Each number is 128 + 24 x the weight over its row's rms, rounded and kept within 0 to 255. Layers, rows and columns count from 0. Numbers have three digits each. The size before them is the row's rms in percent of the matrix's.

# layer 11 attention query, 256x256, rms 0.101, rows 73-127, columns 0-127
102:122102107131153102092123129145142086122124111119096116110108114162103142127159067116118107120110142144103112110165134134169115129151151118124141117150078137138120146152107129097127131098151133092092178143110153109105147096114141109098161113121215145123140150108106067116110168139134156115138119111126145095149074158063143133145137061126089145108132131113122129140161107118115156123123
096:135113101139142122111087132153170167121152133088153162114132151094153151125107131141160169123125154134075108111169106062118147109160176122096126126124117140138197147158133125152108109126134159128124156129095148127135101102097120123172150090136127096089154157120126131133166099133133083159154152115157138135139127117120145141127133102146164160062096152148150140082134120153141171103119
101:101109113134114105118121115121100141125134124095113143121101113128150122076105140125127143121162183137166138163137097118121187147149127111110101149183131133112089136134087121142113107147119140142149123137156156149132055113122158146125146097084115103125119121159183114152139110122154091070109110123102101148137161154081190156150161110123129118118138109117163142105103134127154144118105
101:100116130085105117123110169132145132140124176163164143133149103120101128119137186118114120107140103099079133105132144160127145154124111084142120110137147093126165094103119098121120136136134093091100151111103120131114128137133110125096123127124115129083132148125160118068138130091126061135104139120097141158088160135105142127141107158191124135122147127106122100128139125132108119103179
104:133112129124122141140164116117141129142117122078135166107110157136146118115164115161135148106175127120114089139088129122077123067128137094142148120168116169123141131136129129119106115146157134118139177132119165094137165096139127105086108112102133150107120098129160134109170170093121113128126155155172162082132135152119131140146109150101151131118073134145143123112134119111129144149140
102:111103156125136150142147103085128080128097155136147133119130162144111105134122102148112173074176163155109131146147126098075101122158174108113145117171124126088171119159072151151135142125144154124063082148129132142125100140119158108132148101124145149145145118111107128086151097125130117156113151151135090133112098113115126115132095150147116122133114109127086101124121161101155095109082
108:113100131105161158121144135101093157127147101130089101121151096133114113142170122138130096135127174132138132120086082156114119120135129126134142090127127092138159108122176127134150147142062135136108119124124121118125117153096140116147182132112171150111125139197142135138128097145134125118123106112170132188087134116134158145159154107135103136095167087143087114132122173141073132151139
101:144139157148110105173135139145126128175158099110141152086118079151155070159097124127108171125086141136163136115117112120091130121143108137131158163106151121110130088127115077107134153126146123101121138097112107068135133109090181134167145127148099105147130131100116172101077123127111145145163135103071104114139149134132151134077171098170146115140131147145148124099101131133164159131147
098:127166099114167099122168144134102151133145134153154153137135132108115102112134156120107136133113144149106134137139114161070134098143146112157141083094108141116102094136125125110140169114153133110186129154153071109124149101108127135151152137148149119168123127091130113141133123160130115114158144114153146187096104123113114133063111120115110102125126163101104132114132136165114154126134
108:150092125131115072131129122100105155110131126095175153113090132107125117092145143154099136112143147140093105108162120130138171133120145148144138106123121129096088116113127146083146128148119107131088107144140149107089140134144118107131153135095124128098133150082135111110076124138147095132106107134091107119091132116144155102119152129104085106083174161079085113141152083088164142123101
105:133112181111149113164122107194129119144151156141188112163119171135124140146142133102088081100109100171082082147149177127147135139072134116126169112111178150122125154097128156149111139114157099108114158111138110120155139139158101149135139137111115111141125111150147132154123122096120119175141069144132150092163132154161136067130123153123122138126121155105099132152138176154114103167117
101:123136128164100148117118138112143126131164153120055154134115151145087169075153134155123132100141092133129146129139108143126108128135099119147163119097121128093102166086141155087133150130116136195184149164154087102118097139126139141156128100130135127126157114123149083150141113092124075120136135153099131096153156119189089164168096129097117134108081124155120131137131072138149124129144
100:119097110162124169114140144187098107101153107111088140139153128155126130143108157118136100104111100151148125093185109132086104123130156108113161092132119157103111096153122127140136064124124056131091093095151169169091160127102129132116136137128130132117146167131108119145133128153106138143154115098095138115127120122099149120080140106137147119123114089133142134107094088160110140128145
101:144127117131161141131133131119104129124137166125116111139112125155184131075116129070134142106112112135126130097084162180135098130140145135088175108097117166172157133112181173118145122172124133154137104114160112127113140127147132101098115147093122112143119147124088112126127139153147118084156113133137086102102143142118164149131123110140115102169095151153120089135128080135089119122147
108:143155122093122130097159101116102119091117086189128120127156142140076107149129120111148121114155138156138113151150158095142125142103105158115095174115135134091077141135150109141135144129145140119145097116106098151110147126118104125155155092086199121127133117142111109116093147130167150148137160155101137135152152138129093095150120163146108122126123087156106103123118099130094166151112
100:114157139109129124162166135120105094139162147084097163121096117157126162120099140142085121119155123102150137130106158106178105126119118136124117135126100105168089131132088122131133106130122095088150139074106121147102115142132181147124097102121113163119129102110117146116094128150166143137139172108171131115140112085163119090169113098136180099109136109143138125120109130150117152101118
100:107172158108121128156131116158175131116101122124157183160072102186099093109151183132125114123124146117132097137133206137109095152140135109123148142146111099104146135145113121118149141168119138114103151146165097129105124130165131139135123117147133134131132112111152080144177162093103101135088137178082106148132120118099119118163151134148129114125122134094162148138102131115099113114127
100:157176168155140141136120153138101147185135157110132081130128093137128130081120113083158099113150158103151131137106121098144135110182132100101153138153129161108126116135147105122110065159099123159151116096114148111133119094143114162149096115152134143143140161117120118112115113109136124166133095191127119109112140106139154099095129149122147097164123120140155151124150106160115126150122
098:154110154082146156107097138155112146115144160117065109111146154123092142177154140142135148143128107141132081128157188099136125116125148126136154090119188148134143124127146082124125124091188104115141153132133101124151148160164146143090114123136129124143145120137119151158121073149134118123152125124154159108116142079088137151137101142128143180102138128093135098162160126101136075125128
108:125133070149139095102150132129128128167161160128109087140122119112134091129141132154125147141143096130118116138157177109130156113128127133072157133132106115096093153119158117162154148141096085108096133139116142104104084146128107116094137173117107126112145134162133114146136112123120140135102183139118126077150089151146135117119123165184117139125109150102102102143098176131150167099096
104:113128161146146130149152111139143108102068130099107136106154144096105141116134177131148151133136111160090149128152157151138193143154137121124106159157101158143162125141122120126147120164147129110163113138138137110158158099150122100129114122097182144139153132140125160117100141119168169177139133122114130102133120093144125110153141140155140145133125121130113143113087148149173150146101
103:071129167125136125163147147096102140145102134147095093140148141145106100133105118119140109129083156102152156081124132136128125094147112155127145138122133123108151120141152143136105137068137130164089127127147133142125138142096131156096116129136137104128093125122171139105046154117145089144098091134082163130138106162151148138152132143125132077099102078133133095112151143164129115122129
102:108142130142094103109133122078122153130145136152119137134107165159108160166109155152151135146103145097134157181117148098117145107085121138092125137160129167128184104133124137128134131134156106118122129137116093111101184107113139131145115114154098148136152135103117120140115151124114126142128102177148137116124166122153129115131122102120070160125138131130184123114123154112164112149108
100:133113146152132133119144122146103121156148130127125144152131083126070102128094109105147115175136124099103114140129135108081106105091166134103141168118116168171163099119141150086148132124103132106104149136121129127128125126128169139128119153102113149165123102131133072181070131117152128149129134166122145186113123130113156126090091084178099111138140163137140108168104141148103120157146
100:152113102114126126134162125108096122102157152134117086143175093145143151117148153120128106153108135110131148100162073137103155116105154173119113176162147125140140137137092120124132113123126145119108147109125112139121141128159114164150123198106157152146129105088163120142145125103122142113137170103153107124135094146138130159118129117112109130147113125151097121176129158124154139129128
104:091121094136152153098109157095140128140096136141127122095148158154093123113162102113136142129174086156134113113139107130153098128083125089120138150158115122157136159127096121130153112187148152104143154080135164130151152135102139139098127161154143112122118119065121127095143118133114130146137161126132155108117138193142104136064134116121126141123144157155138096163113137109128097143133
096:122156132112108122127171148151136120095151148100112116114124120123112126144127106119126134107164136122137116133122151127120128105160134119154163140118162163104112109120131116142133156087116122126155169152147106084123191125085156155120131153124094078075125159150087121139181127162118136093143157148148086163124129106101113138119136128152127157115156185107126088103105150116104162149123
106:140151112103103128122110138122115095096088116143119124115180159086133139085123138120145126164154157132132084152145168129122140144139119124114160105135104128096154095114150124127124133115120128138131159118140081133095142124143114137129110130123163096106117100142147142107128128128122116114130072104160125151102092152123118142131171115060162132109134121148155136157177130108160122109123
102:149117136151138146155142110134147146175106147120165104128126110137143076091114129153127133120067123138128130102164113150139121126143136109127108083146118180130178131091153104087137121149101133110137145110138126113103147144122100096168119120147145144072111133132109127131109105110153109097106082106149138159142101131150089112142124155099116096098151136129134123124158169137101132117136
107:100122153128164127135103066101151141144159122106131153124168141098140129127134139125126109174140148119120116140130133097139157139144132123107102140104182134121113126136112117123112126132113092075105132092117099191113134072151109122145140127092102135165124126114132127129144160103119113132166140133153178117119128151116123127157098160142158140157126124109152130123139131123139112123116
105:117126117129209154084143093126101139105129141156136136159141122163109131106104120112145157146113133130123132101146096129114090092164072115080121140112132114133109135117123091120125119147172119101079138107122112176144150092112137127146102146109171154131152110121147137176125171143134152138121129116112139129141109152105144140151161130163130155102170145116097136117165113115157156123100
099:100175116159125134109121154137137175087143121144162134164134119139116153125131156113149139104080169148108114149152112126126137104154136134144136166111148120151147129077077135122144141102165137118166109154167143136111165146153131102111126128131161123178191151171108225134122117129135113091136105160057123140124116108128138142124104133106142132148103116119134125135106141119090084128102
105:141133158168155125138124103115146118166126142150120131135152154076147117130155122125140107147145086137108096113090146129125090114160121093105116182089123130133127169101158143130187138136155125149162158150089119106108126158110140128108169147101131124151111174107141161139133105182142117117128139150148174131101136128150112126100112125104122147083131153123112148152117109122157165094151
100:129156099139077103131097091146162143154129076103149133098134166143134103130151124113130142148143114123121135100093093170131086134140138161131097157159165132125108139115163149168162132140111104148116097128108118120085121118111114172169130120136140122179113142165101158121114150091156148163173163128126110101146127089103157112125097119098146160112147132157137109134113150144171117131137
102:146100137154129092115145128125120149147103098095114123139104151114137122115099130113136119102113109135124123140135167103091120169109096149139116130129123119134139121139115152126092105130154143143161120103118090146137162123132179077121124163141107122132113130163115109094177122103101108124125185075119151114101092110156122140129106139143152095113114100112158123109139143152104153158184
101:108150144144122142133132145140119123130120141107160150127155161132097158151112115115105133115114100167097139125112150122128144117085127106121120089139127111141068119105119141137133138136128109135150085146137148137147108133133125113108092152143159164198145125120155159093113120136117124135144155136099124114159108131122077120197112122150097132132114119138171147093130120171140135125124
103:150134127117122111128137128106138116106132137131118140130132160115160136151109156134109113173116189157120113157126087163144106163135160124129140149107138127113091176152103109109125169164133151115143182124153138170166146134139108102183133125121150145150126183141118116124141097136100107096138096106093147150114142131131160120127149092156136108134118125133144131156166158157099144166113
100:137133158118140175139117117152144098150138137157113160146143128128168157143075106164161128108133156134136191131137096110169173124136160175132131088177130139099141153090086169109166139132154144160133163100124113135126154163110142148110159139082160089145128147133093101135105155120162147106117136111163161141154147121106154100119127145168161108140115119141110118129137149165137162106155
107:116139132121127148107130163150121138153158058103111108141139116155137136168102147158148100113117135116134091090118145129103162094139118131151122094116122140105122124100116113146137136143183155130124115126131144126136097135124158159119156137134134135134145148155150040143134141103148124129149147084129108116168106129170114092077115163100144140110163114083132128153120141109038155122148
103:153088141136136145088150110157126091111143112132160094110128136130122150123157057160132120112132146100119106098111119141087129130094171150141139133153139127084125167123181090127105134106188095129131129162154156142089113123129103100127145072127123127153121123110089122095115133126143159153095115127108133120071119105108116137137155120135111144145135120095108205204138131116091132081117
101:126110110165139079113131112160151117113139085137186134089113134146113127110100176133131100150114142146100117146108141134116127141113139134124143104134106120153123112126125092109086130129124106132115160169120143133102106174140140107135128148135158124117110128140126157108118143152135136143142146102156183094119178116119132134133108126154131162091125119172133124121066120109066103156100
104:104127128153161142143148131119130159115128112107109126125137115068141123081131151170119139132112141184136123172165118138146165167133121119186115122159118155138136116160146122129141116135123110107083151115138154101112150167126158153104122182124146056119142146106135131134128130076130124148142151153134118157110142080085134139140104133134186103152163108126108100132108094131101108136140
101:133074112152100081129163117078179117141091159097117102128123155157120140121121126136108123148120131118125112126123147118104119148132115112111163139153113141128118127121139087136136120147157109087127107177102143062128132156168111163099162113135176164139087129135119147139156120156118160088147152152120149113156152133106155129117166106116154134136120140128107138150121150104155109088147
098:174176138148139134148166108133118167081128138156139115169106101175165165138116092156103144062140132167140155128126115133160115106077143123114143134154136098169175088146135131141120096151115135133145116081137119150124100116128117188126080139128143118144119156147160116152147155108130129096109112120147129129106158104128121160124101102156141130143121099104128122111100135113131140131106
103:163150102164160102136103127118158103121100112096123167117157152132082143082118115138106107158156155101140170141126146107148171141134115165126145168107126162114132120107115148146102186181175109120162152143158165119171143170130115158142166109101095097174181103173109104098161120132128154130119106101137080126131104110128126129118121098160121160141127119096140107125118147208105149160158
102:155092103116123104150113130166150096118146131148144136111114095155148145104105140107109145151129105168166184154143133103125093146150131102106126176121132150096122131081104125145134142088170170087152132110141094138081150104114084103128128122121092100125146168160151145123156146147130169131110109141132138120114112123122096170122133166115130110080096087158127126135116122112173148145116
102:083132134111185147147182129109133137132089149092126148175144127104151164135148129157156116154125150134095146107096122133113143140153101120142109143144108154173106096095109169087112104086149122142129113126143161123142112131114126145123160103079138148104176146114124094097080175142123086160111130156119122144087130121081148107068119094120138098125070158116123129127107106116127091114126
105:172122165134142153116097112144113140129138110122105138112140124132111170103116146163118120132092104128082147128137163135129089117145141142111086123127141166115113136104123135150100152181119121108152118117106124160128142093113106164111114131155149144131129138143075172092157133104128126150141137085092113122095155143102092170158127103100102125107126138091093136163126139086109120186073
102:117160155109137099111092101139132131110137100114128139150120124125101104112155135092164158116158157102096100156123129156101138102119081123124142151151119178175091088084102146153094109119097115117135124174088126137136090155152109108112161092107152115135117162143151137131115119129101151097120089120143103153111111108156089117101084190163120128163150130142121100106154116120144109139178
099:148139162127152091121102132101164142119128111118113114086151170140136150149117127149136169136087144146132098129112160112148125129105132085105148116121143139123138117129167101094149122095127138129118167129103145123132122103118109138114136133152138169124108136109141133123143132186103196114138134137134109114132131115069143083122118141110134151153121134145142212085127119149081130132124
108:105119124102157110111110077151086162155139113108095157081118119104130124105137117133151132125156146135126105175178165133103116118104220122167088113131133117117146135157138175118144121131130120097113117118131141150079119120113119090121116125106137126098117129112132164107136152162115139100121158186178130082120136147143143114158116131115109147168112120144157107102142146144093145133068
100:150134151126127099127144109134106084137138140131130157127129133128139167131151155136155142124110098078132107105124131124114109112120128132115133155146066125155099130156144109125106110106185150150126117122164135090118088134165155134153147124114135170167138122109098129100157154116126135056076103094143102109132121169149147146106135115098157085163145066168164118096140145102078120121125
105:131168101160150108101092112153088111115131139092151115115115096090135188138150140095124157149164125118138111130131127121107133156145162107155091131122098116096143171156138117129132096158094145118121153101109142094138163098140108128112143141146111135115139165139153115105140134142165080138141115128127103196154115104160124120148135129083111118096168153120129109111126123085148129138146
100:137125130124150126112129081129128126112121139105108142124110167129122156161166124137130124076142088116129119182123105155123111144152112146100156105117166158132147126124105148131125144113143160119101075128097134155045122151152146166141158130075104186142152071140127138070125131154137143144133126136091135151113129111148135132132124093128106144125121140118100121124099074148132155099128
098:101115131184108170129141096130117103093156152137125142100119114148119078125110126153117149116115148133134119143133093130153091079103095112071121167131136152113127129143118123121152119127109153078153140158121136161129114166138126114113132095132142134168132145109164154075150135118182140127174170133125107122116124121136178123115105088123141157105112193074098126117130124084121106113103
# layer 11 attention key, 256x256, rms 0.105, rows 73-126, columns 0-127
101:134137144141129098101138111111132098122121161125127158127127104163106154138150106078123125181112134174133127119143099157148154118103147131090110166128074152131126160123151157128125099110123145132120137151112146079169126123113129096144120076111113115138141161125115130135113145091109128112146162165136135160137103138117109107098120087076093133104114139142182101156139176102099136105080
095:103137094131149125112156170139126161153115155157110143143112080115129161093132109104131150118133120124120133141166083146126116124133123078093086116150166084150109125122125132122113123120129181135108161121152119103128159119142135131126112107092133097084164086153156169133138078148110063133141144101143113137140102133083170104184144106164125137114120143087120108086166128112122149123123
107:141137112136110158126114137127120137139162121138157142144140103104124119143109150170084192113135191111141113118145132092107134109116114155140133161130124175137140194116111117150119090139143147163139111106134149149129137117140143159113127099159150112138131095159133139159146125106124125141155109110147133128113126171084120151122127135151153128103157118126180089060096118102119098112110
098:104125092086066136144098156155133124151164134153123175123146157143115171134151138160106122092124117105150148116166130165143136134131112127127118158151123117129109117146131112121060173115115144087119113154147134147142128130132111183136169118138168121096159148130174093103133157162175112130135106131134139142106138152155146153137168124119147177097193109131137093143120151116106070104140
107:146155133154145120108147161116155089170107110115104144178135104220174146112123105126120129111111100130071075127123116111131168101136127113128105148133143134148126139124102181139118184109114106129090171094128147100173111146127133096122184147122137070094099113147167127110089106101146127111115100105166144108093126137103115126109133151130134121120179136139151095169166122165174150148151
107:144102151117106131146132110101145114130128122124119107144098167173131130107109113180146091135155134123103152085129086098138137147111120146123122126132117126173147159100098121120135148139130129132087109152073160132145151133122122117197141121117097124144069144105151119164172136138173109107096104100116126123096107116130134145169147112141151167111138080122098173128125116134129117099106
108:144131107124138116162137141083156161144130115134113121143126123140152145168184122104122127158107090117151141148108102108107152150099079097191099150120112145099122131126082134068127124107090122136152135122111104152186148143140143149114168157115122145084097130154153185160163121155127129144141134131113163148092082141122114148151069137134169160128149174114127188127136151171168136125167
105:135140156153195147161115127117107145162147122120132116096122090125120104127097120152114143126117178105125089134130139121114132115125123150122167102132110087084121112134155084110125178145120123154109117077117191088147165117146166123158118114135118090093092129135120122142133122161124116128128119093117143141162173099171140136111161131151110135166133147126159118121146102107106167139143
098:145140145123132131130110141146125120090126171127144125139085157109130156116105170126099143115142086138147115143067105149123161125140097113145140100108145116096117087140112149105080162116111095169130125171074133128084181121143131117087088099199131137119131094144097108095169133100173084160134098103110116143122146127128159105151146147119137147136158128116094111119100088161134116144147
105:088122097131132146132163156115150131085160123106157122145131116141131150156180138166161154166167120141122111162130113143074154110121091137138151125135114113109092158136133119157112127112102158114147085105161153150184120162124123176109115105146128165172100145132122137141126133141153123104125110137094148112135103148143118139106191135139114081116117137153114128091117020099152107116090
104:129141111125090153176117116152138132133138099128105131161124140118141166130102126086167116168153129121128099133141122125159132091135133096102112150126120118123139179141142130113135091115099057111124109101128164155110152108098126096086100165138154160153137142136111105134119127111139137109183101121065167120132139117140145128119137110121120109098151153099112111170125089128151129180132
106:114116114160143154140122111103150126125141114102107133140095156143114134102141106166132126160141121139142123186130157144151124113099106123159095096140179158117132145117106099081135142076108122135155127077098095090112158152150149141115086125124120154155165152162138128127080144098091125120133102130100101100144130156182109139137130134137148119126102137102187160113104120144171125135139
107:101103085134133121075183116114185178124124118144122125094112094121109118108098112113128116205127114157114176108135127137073123161115168078150103098120112151110132120173143143114134129144165174135092122121095135147166158180128137088143140131107158120115175118164097141125146160103143164106120115109107090118097130144102144165154158125181128109156150122111155149137115120102091117161163
103:147103131081152132096108137117156129158139147125160120118135169114182146146117153131136137085196119110132106161141146114124164137136116097074120090117110105127128116134131137106144109131137127176118138153092178112187116093139129122135101165132062108133112137146137101115126122115130101071179112122128142119123118111090103105117109130125138128126098070133148115147143127135151115115133
108:125126152164160122137114139149110120109096118114123140120131140148105128132151144143178096134113141141137157125117166104131103168096107162106130136129119164116108110114108141116160134160111110095156117140125117116136122127151131099125105144110149162125139106086155100123113125112130138173077194129115104089120119132168134091133109080127115125106089157140128149096098086154164158137174
100:117117100127116118123142113168125123182139095159120106109110104109157157135158112146154125143152133139120104146104155077167115164128107147127128151125147146141040172127092123126142163164158135141135142141140082134074099124129170133121131090114090150126112142149123132135168120101139138134139145081125111111145144097108119142151166113159086114112157108156122151115132118146157118141119
105:136137164120169157077116157135139121135122127120149156112100103179084130129126113113109095144125130101137112131105142187138120121112095156148141144075095138103130082153126110100165134126114138119094152114121107145145112120129099142153132116125125108146108148115175094144119118110143054103144120120104114182096129133136139139116084156132094108085145121166136132127156127111132121125141
101:098131123123118098092091109187114133168160127111118137150144117112102100146115113152136123124136137086124066147091117080128126138154126168141154151144122123069129144107133112102122073159131163147139123123080101142121136132090157142111104151115073160162108115152094110095140146104134123143140149126127136135100136152085143105159151096116106099086148134194145127146175125117137136139160
096:103099118110148117093130140145115122100162148145113068095105126106139143111176121132140201155142114089138098105102121111137137103156124123114165096111138158184130108134130106110075110148150095124121138123141151101124112168118062136136132154080153120131169093128132147117126089078113130104140131153103103159143103128138105129100120134185133110132114103103103106156131117124135119136126
104:109158100131108097088168133125145127138141156102118125168133117097136122139125132147123095160112110123107110118169143111138140094123116145094139197180077070171154135114120126116148156153177078141106120139101139115127139131151095138119134122135135117100134155156135130114189138096118048133126143110107142147114117139128144135156188145112095176114117116116129135101129126127150125182092
107:123089154134125127118087116154079105150096111103099112099140168154105127110092130105115161112138106106134120118136184125149105160146164155142138138123146133121100119158125101128122128090125119136154109114134142178136167149116113107147138134125122169090112136114139157118128108127151113117078119115168140125149115122127144080121136120134128166162124134117135148122112116070157177150104
108:102107099110112164152157123081135126184152096129081091119132143116116116182135122136128176144100165123120169138125126132143126151151151147141121146116144156100165175109156135119120120093147161153132124111135157151149132102122142133104099069113097093111087144114125114089164117119122135133121115158107100106126089149101131177119125066100132114112149108120104118121169169172132130135072
106:163099125151122130103111159127137121131127103161101108143098104112086160120119118153140162154154133174122114129080113098083171133104117122107110119136132146120165146113166111126144097155156126108129126111130154135112146166092127180120117105168067132116104143135133081150163158133114171157124181160161117170137132124172119124101114141118085133135141134138111132145128111138153116133158
109:115165101172123122125142137149095124128143113146119127149107105096072135121132134116158115132130151107151113113147129117115137090107090119103155138126106095129142080130109127141138140140118157135131146152140123141088117141098127151096102136120152166126064124162127126152115124129166121149102138148152131138141110146151117176123083128134103098141158113096169052147135148158117087093154
098:079120165119128131137145084127161141111121111095114109202140109157108122091143159113143194126150165136112123121149093105132146143127104175135121124120140152138100093133128131123136131126115143139143143111083084177109140102095134166103123143119116168159130164117129107121169089112119154127153094130175080134134092104126152123090169139113126136162097146150137143137088186104127100137165
105:122110136117094137092147121160138130134106111149161146122087149144109105122192129152106121128140149162157128123161124143133095086073144077141140131154114155118162082112140136077098133123123115133173121158107134131122103119141131104163156137170107169126110128092123172097083103127120144188117141123134113063155158135138119136144121149100109118139153129158144100136128150161089121117148
097:139163116115111102154110176138112124118148134138131112100116094126157140178121126101165083105163138114143107142140101171116130099168133137136146166145152171116098118131130158117138101143122122099143148152080099114143151176118151115115126112111115142123153146124209124094117095135135108126127167123103118139152112186123115083130162130120113091182111158128118090140125148182118125112123
110:183149115165138155156105125138153106105118123118096112125136134107139134129182129157163110167156161170110160114136128141117156142149121104138091106125131115103144121163130125133087168166125122116156144102114116128091142154133139151110137123088091133112152054146163128121122124129116091146091128108110117131126098102104105160096155145104166117134131110141147135176111167127129114107159
104:143143121117143154151160138148116145150131149104129168190135150114108103149137169126071125076126109140108130156097133138110099153129144098157128085111073154094077142129124102093154131096090119120143094114128117126085133133134118137142068119137145135080075086111170108121094152100125123117132107128131114126152098080121115142127124156102122121152132098143154140119156130177132146137138
108:148122119144151165137072113127136152134106148116124107081124151124111080123135148127144134134173130132110132129114146108107134108096120151132118133092142160131119148169126113111095129168096142114136121095151100175111167147171080115115112103122149084120094188131158124123143128126135096121166122109140098123145123124115100148134116132111100130125103122106100137163095136047131101134126
108:119137129142134130087144123204130175090155124123118091149159155160108144110114132145126092153115147142137165114144126095142097126147087121109173136096146147107133139106119135122104106152094133123126080136087094229104138050119165095140121154114151123121156145117145135121123156118137121116148129119155116102119089144127170187060126118136092149116172132159119096110155131104154122085121
101:119086117109112128079163131127097082097109102149122155093107123114110126091134150134088171162121133105080140149146151114124123141122114165122155150106159138164172150121093183124116105143120135187161089156099120145116060128133123172124069134148115146126121110166098149111123135153137110143139115094125124164138119108132140113114103144142145148158122097088114137158140121164100119145098
104:123146115171140099092099192145097140135109126137127122131113150137132124146158145115125106129150106126130124106118144065095079103119144173116120159091135102125109121125118144127122143106122109147152121122132168133119109153099118123144156131097152157108146146174156179117120152108075127118091126082129134152133100123075122100134167171083153120137124110131136116174091145147122134102100
099:148156171105129103124152148147165131127135153118145187135139151130125101163138137156161152131111112137087142123128111119160177109070103145159154122152159131132124125159107106168171143129114112148112151132144140127139109128097171135098097135128102104129096152155120156123161159157142131133168154135139176099146140111094146137140172149128136108145074142116092120125149131104155093099167
107:106176146117146126127145123131120114167120126087111092142120132107143151082099156089129180117150115128181130143113142124139131118108136134149096116144104117112119118143165112129086149137191133112122100080132111144105118108167113105109151131125112116133065135097103152158162143104087141168153145118166103109116129151194157106141128134127142115077141137145145117144156109106118178147134
107:174142119125119147137125100148089122128114147133135152150155141150107158116155143145112101104099132071112140150139142105164108121141130129143121075157113134103139119133111124135187130115146118150090120180116146143192089157140124113131110094162150166105098142128095152112118163106154130155145125138124109117121171157158098130134135121127103145122129106096088111129105089138120105122101
107:120110132150126133162124126116101100106074120144175156130119133107091162179152133132125186146120111141131101070090163106139104118141110122142149132093106165124101131190169098141064136156144095109098154160143110145181128122138144120122108112112102170115123148113102104100123152109127089146147135123133142148145112114136133079139096109093115102128100122112139139067125116110118153145129
102:090140133147148158158176160147140131150135150116100147058154122134172128106104135091120146111132133113136129146132124097164115141151101103171119164140136104143119178108123155106153124128111126131112169086129112135158099120128154085102119120128163112131142135103112159159134161103150104139151156124200097103170152185112137131084113106114124147153136101131121112115119147121153174119131
109:138139117084139150133127150135116090157162080135142089121115143105137148160122126109134092116158133104150129104117151140171126112132152110127147106062095118135128141111155125122151108112150121113090112101078076088117133169155114168125134115124139136163145147149170124123125089132173160163173130158098146125159107091119161144130103124115077140110134163108186140116103141132099109139139
104:162109120137158146101118134126142109122140120112148095079112111132117187149132130130099103129151133140120102092129074144144146137139151137156126125125130147099125138126128111135125121112170181133120150102111121132122110066127097119134094077123149140135148110139104107129122121131151105111100091093096151101090073146120065127140119149114140120118135138127107158152113134108167125155137
104:134161158145110111101115172133136082183130067172146149122113131147148153131126126119085140113112139134127110112099128106107069150162095094104167149093105125095084143133108084118103123136142127143104115172155145140111168147110131153136109131113080137122127125140167155104128151148123093135149129143094159093102142161161141119170103116100131121122092140145117184127114122113134130133128
107:113150136139129119139092139173176156141125140128089099103115148140125123137106148125125138127146159185152160151155158116136110146148111146128147122167164136176080113145120147126137158108085122154071144123090128143137134156119136077141156158159130136147164139147109137093162126092119104144162162159164089115147102113121155145093155106144102114174130113121142160120143103147114101145101
098:168126176130108111102101097112091147106130133132107126161140135148116113132092108117101173134152117163130099110185116144151091121127116072152106102147096128130135131152106109106148172158148068115147148112138140125179131129127126150080089117143129116141124118116114127133129132127154122121145148145125134112136116100141124115141168140136150089118140146122079143181131158140108139122081
102:127118129135136132112106131167147173145130122110102164111128155160097173097134090147107156123131134124165134140141123132139073118146116141174165156115150124129144100050133154091152135108105132125125159156156102151132151095119137141124074177093124101111156069116091104125143157147127095117119149149158139155127108119115077133142116118158119096110123134075080124102101170117099151171139
103:163134093147131127108127179115138116129128102149087124129115127122118149133139121118113154134180099117148140099159112126147123095107110140105140130118127139144142152093113102120127115112139129180121122131173106122142141114130122129146186170173102059164114067083142158092140157099138126160118157148099107081196103123166186126149135107121144097115096162078133121117104136134145158149119
101:155166112124144092144061123114129102103142133103111121138122140113177150115142149156090122134140118134156146147100122127157139111136136115109113132149164139111130151108134118090127118127172145140072114110085137125133093129149127148139110155144113130140106175111169114136161148160099164107128137126115112124121152153134110142120153112149103127136136114094172136134166128074161172153123
100:118189123154141191116176118100157154133067083134122111137139142115144148120160143085089144143132147143125116145106142174094107109128103131129111136124166191144076102119141169122119094128121133137153133116114176112138151156133139065128152111117102133165124172093115130177123090132174138102109137110185110104147152095067116132107120136157126151098153162153157122134137134149121104119104
102:156183157106096152070138124109124103096102125133149139113117111135102149132104117140102124170129118127153150135110163144136150138146172100107112110136112167129092128129135129131101102100119092096116136145146133131175133120167104171134179150135096111098131135164163132126130126094162141135099102093122152139159127110108101134169144107088139118107149175119108105105159148094114102138130
106:099116141155145083137114153128068100124150139108104145122101130186127104101149114129139133127118168091135147136137150106130131123122080107060095157130142178109124148093102111145127140150112169118103124128138161149160094181083138149115155116144161124157101092147093091137122127124101100157105119092147142116104092111167107139137096127189118131164079155144144124152115121146117140120132
105:093099131145145102135090126129126128114154174111098108083087146144120118156159107131135138140119126159115071165077143124172117111152114109091135101122139122125118126144175098102165129127121151151134146139098152149132160141134105122108123112098078103111142127117121105115108163161096091111119164160141116157108117133095158095128118179094147096152125124149104144094082133146117113130118
103:122099125138112080124172123106172149115146138123148124140122081108133121140130103163108140145124145180081104161063119053143132096133146145129106111107113128094157127105133123138158143106100132126091135130138148128090130116152084130105137153104106151110142146104147118143103154099114185156123155142155161122116128157131152108157144110161139121131093151154105105123095170111143143135124
105:150131121124156133160117112149134085158107121115158171143110130123146141133144138136117129136105112123112149073129143124116127159122134138101156118119104143129102141152135171112105119075145116158116164112117083155156105160161098143169103160143182132151143111089131128160131097116157153114078095113098118107102076151114136175097184155130131161120108137105142150120133137151096163132123
106:090129097098120125111139125147085090093140126150117122141121090114113142125161127133110192131114078141162150155151101138109130164101122145130148135129103125133120162172065120097152107128102195122157155112126107124131088121089137125130160124157142118108134092139110117082146157133129126067118116145120106163113097087085125162160130120127178104090091170136148135136059130119128120074141
108:145164136064160131107141132089117194141099155144120130118103131146127146124150110146182136127151143086120149169135121135138130119099099147094083131108130159121133157164086141106137108153125127140147106124132114117136103134135146111107131139076130121132119146122129133173121136169150129174119119101095128123135121147150107126141146081114089113150144145093118115094138132156137145092160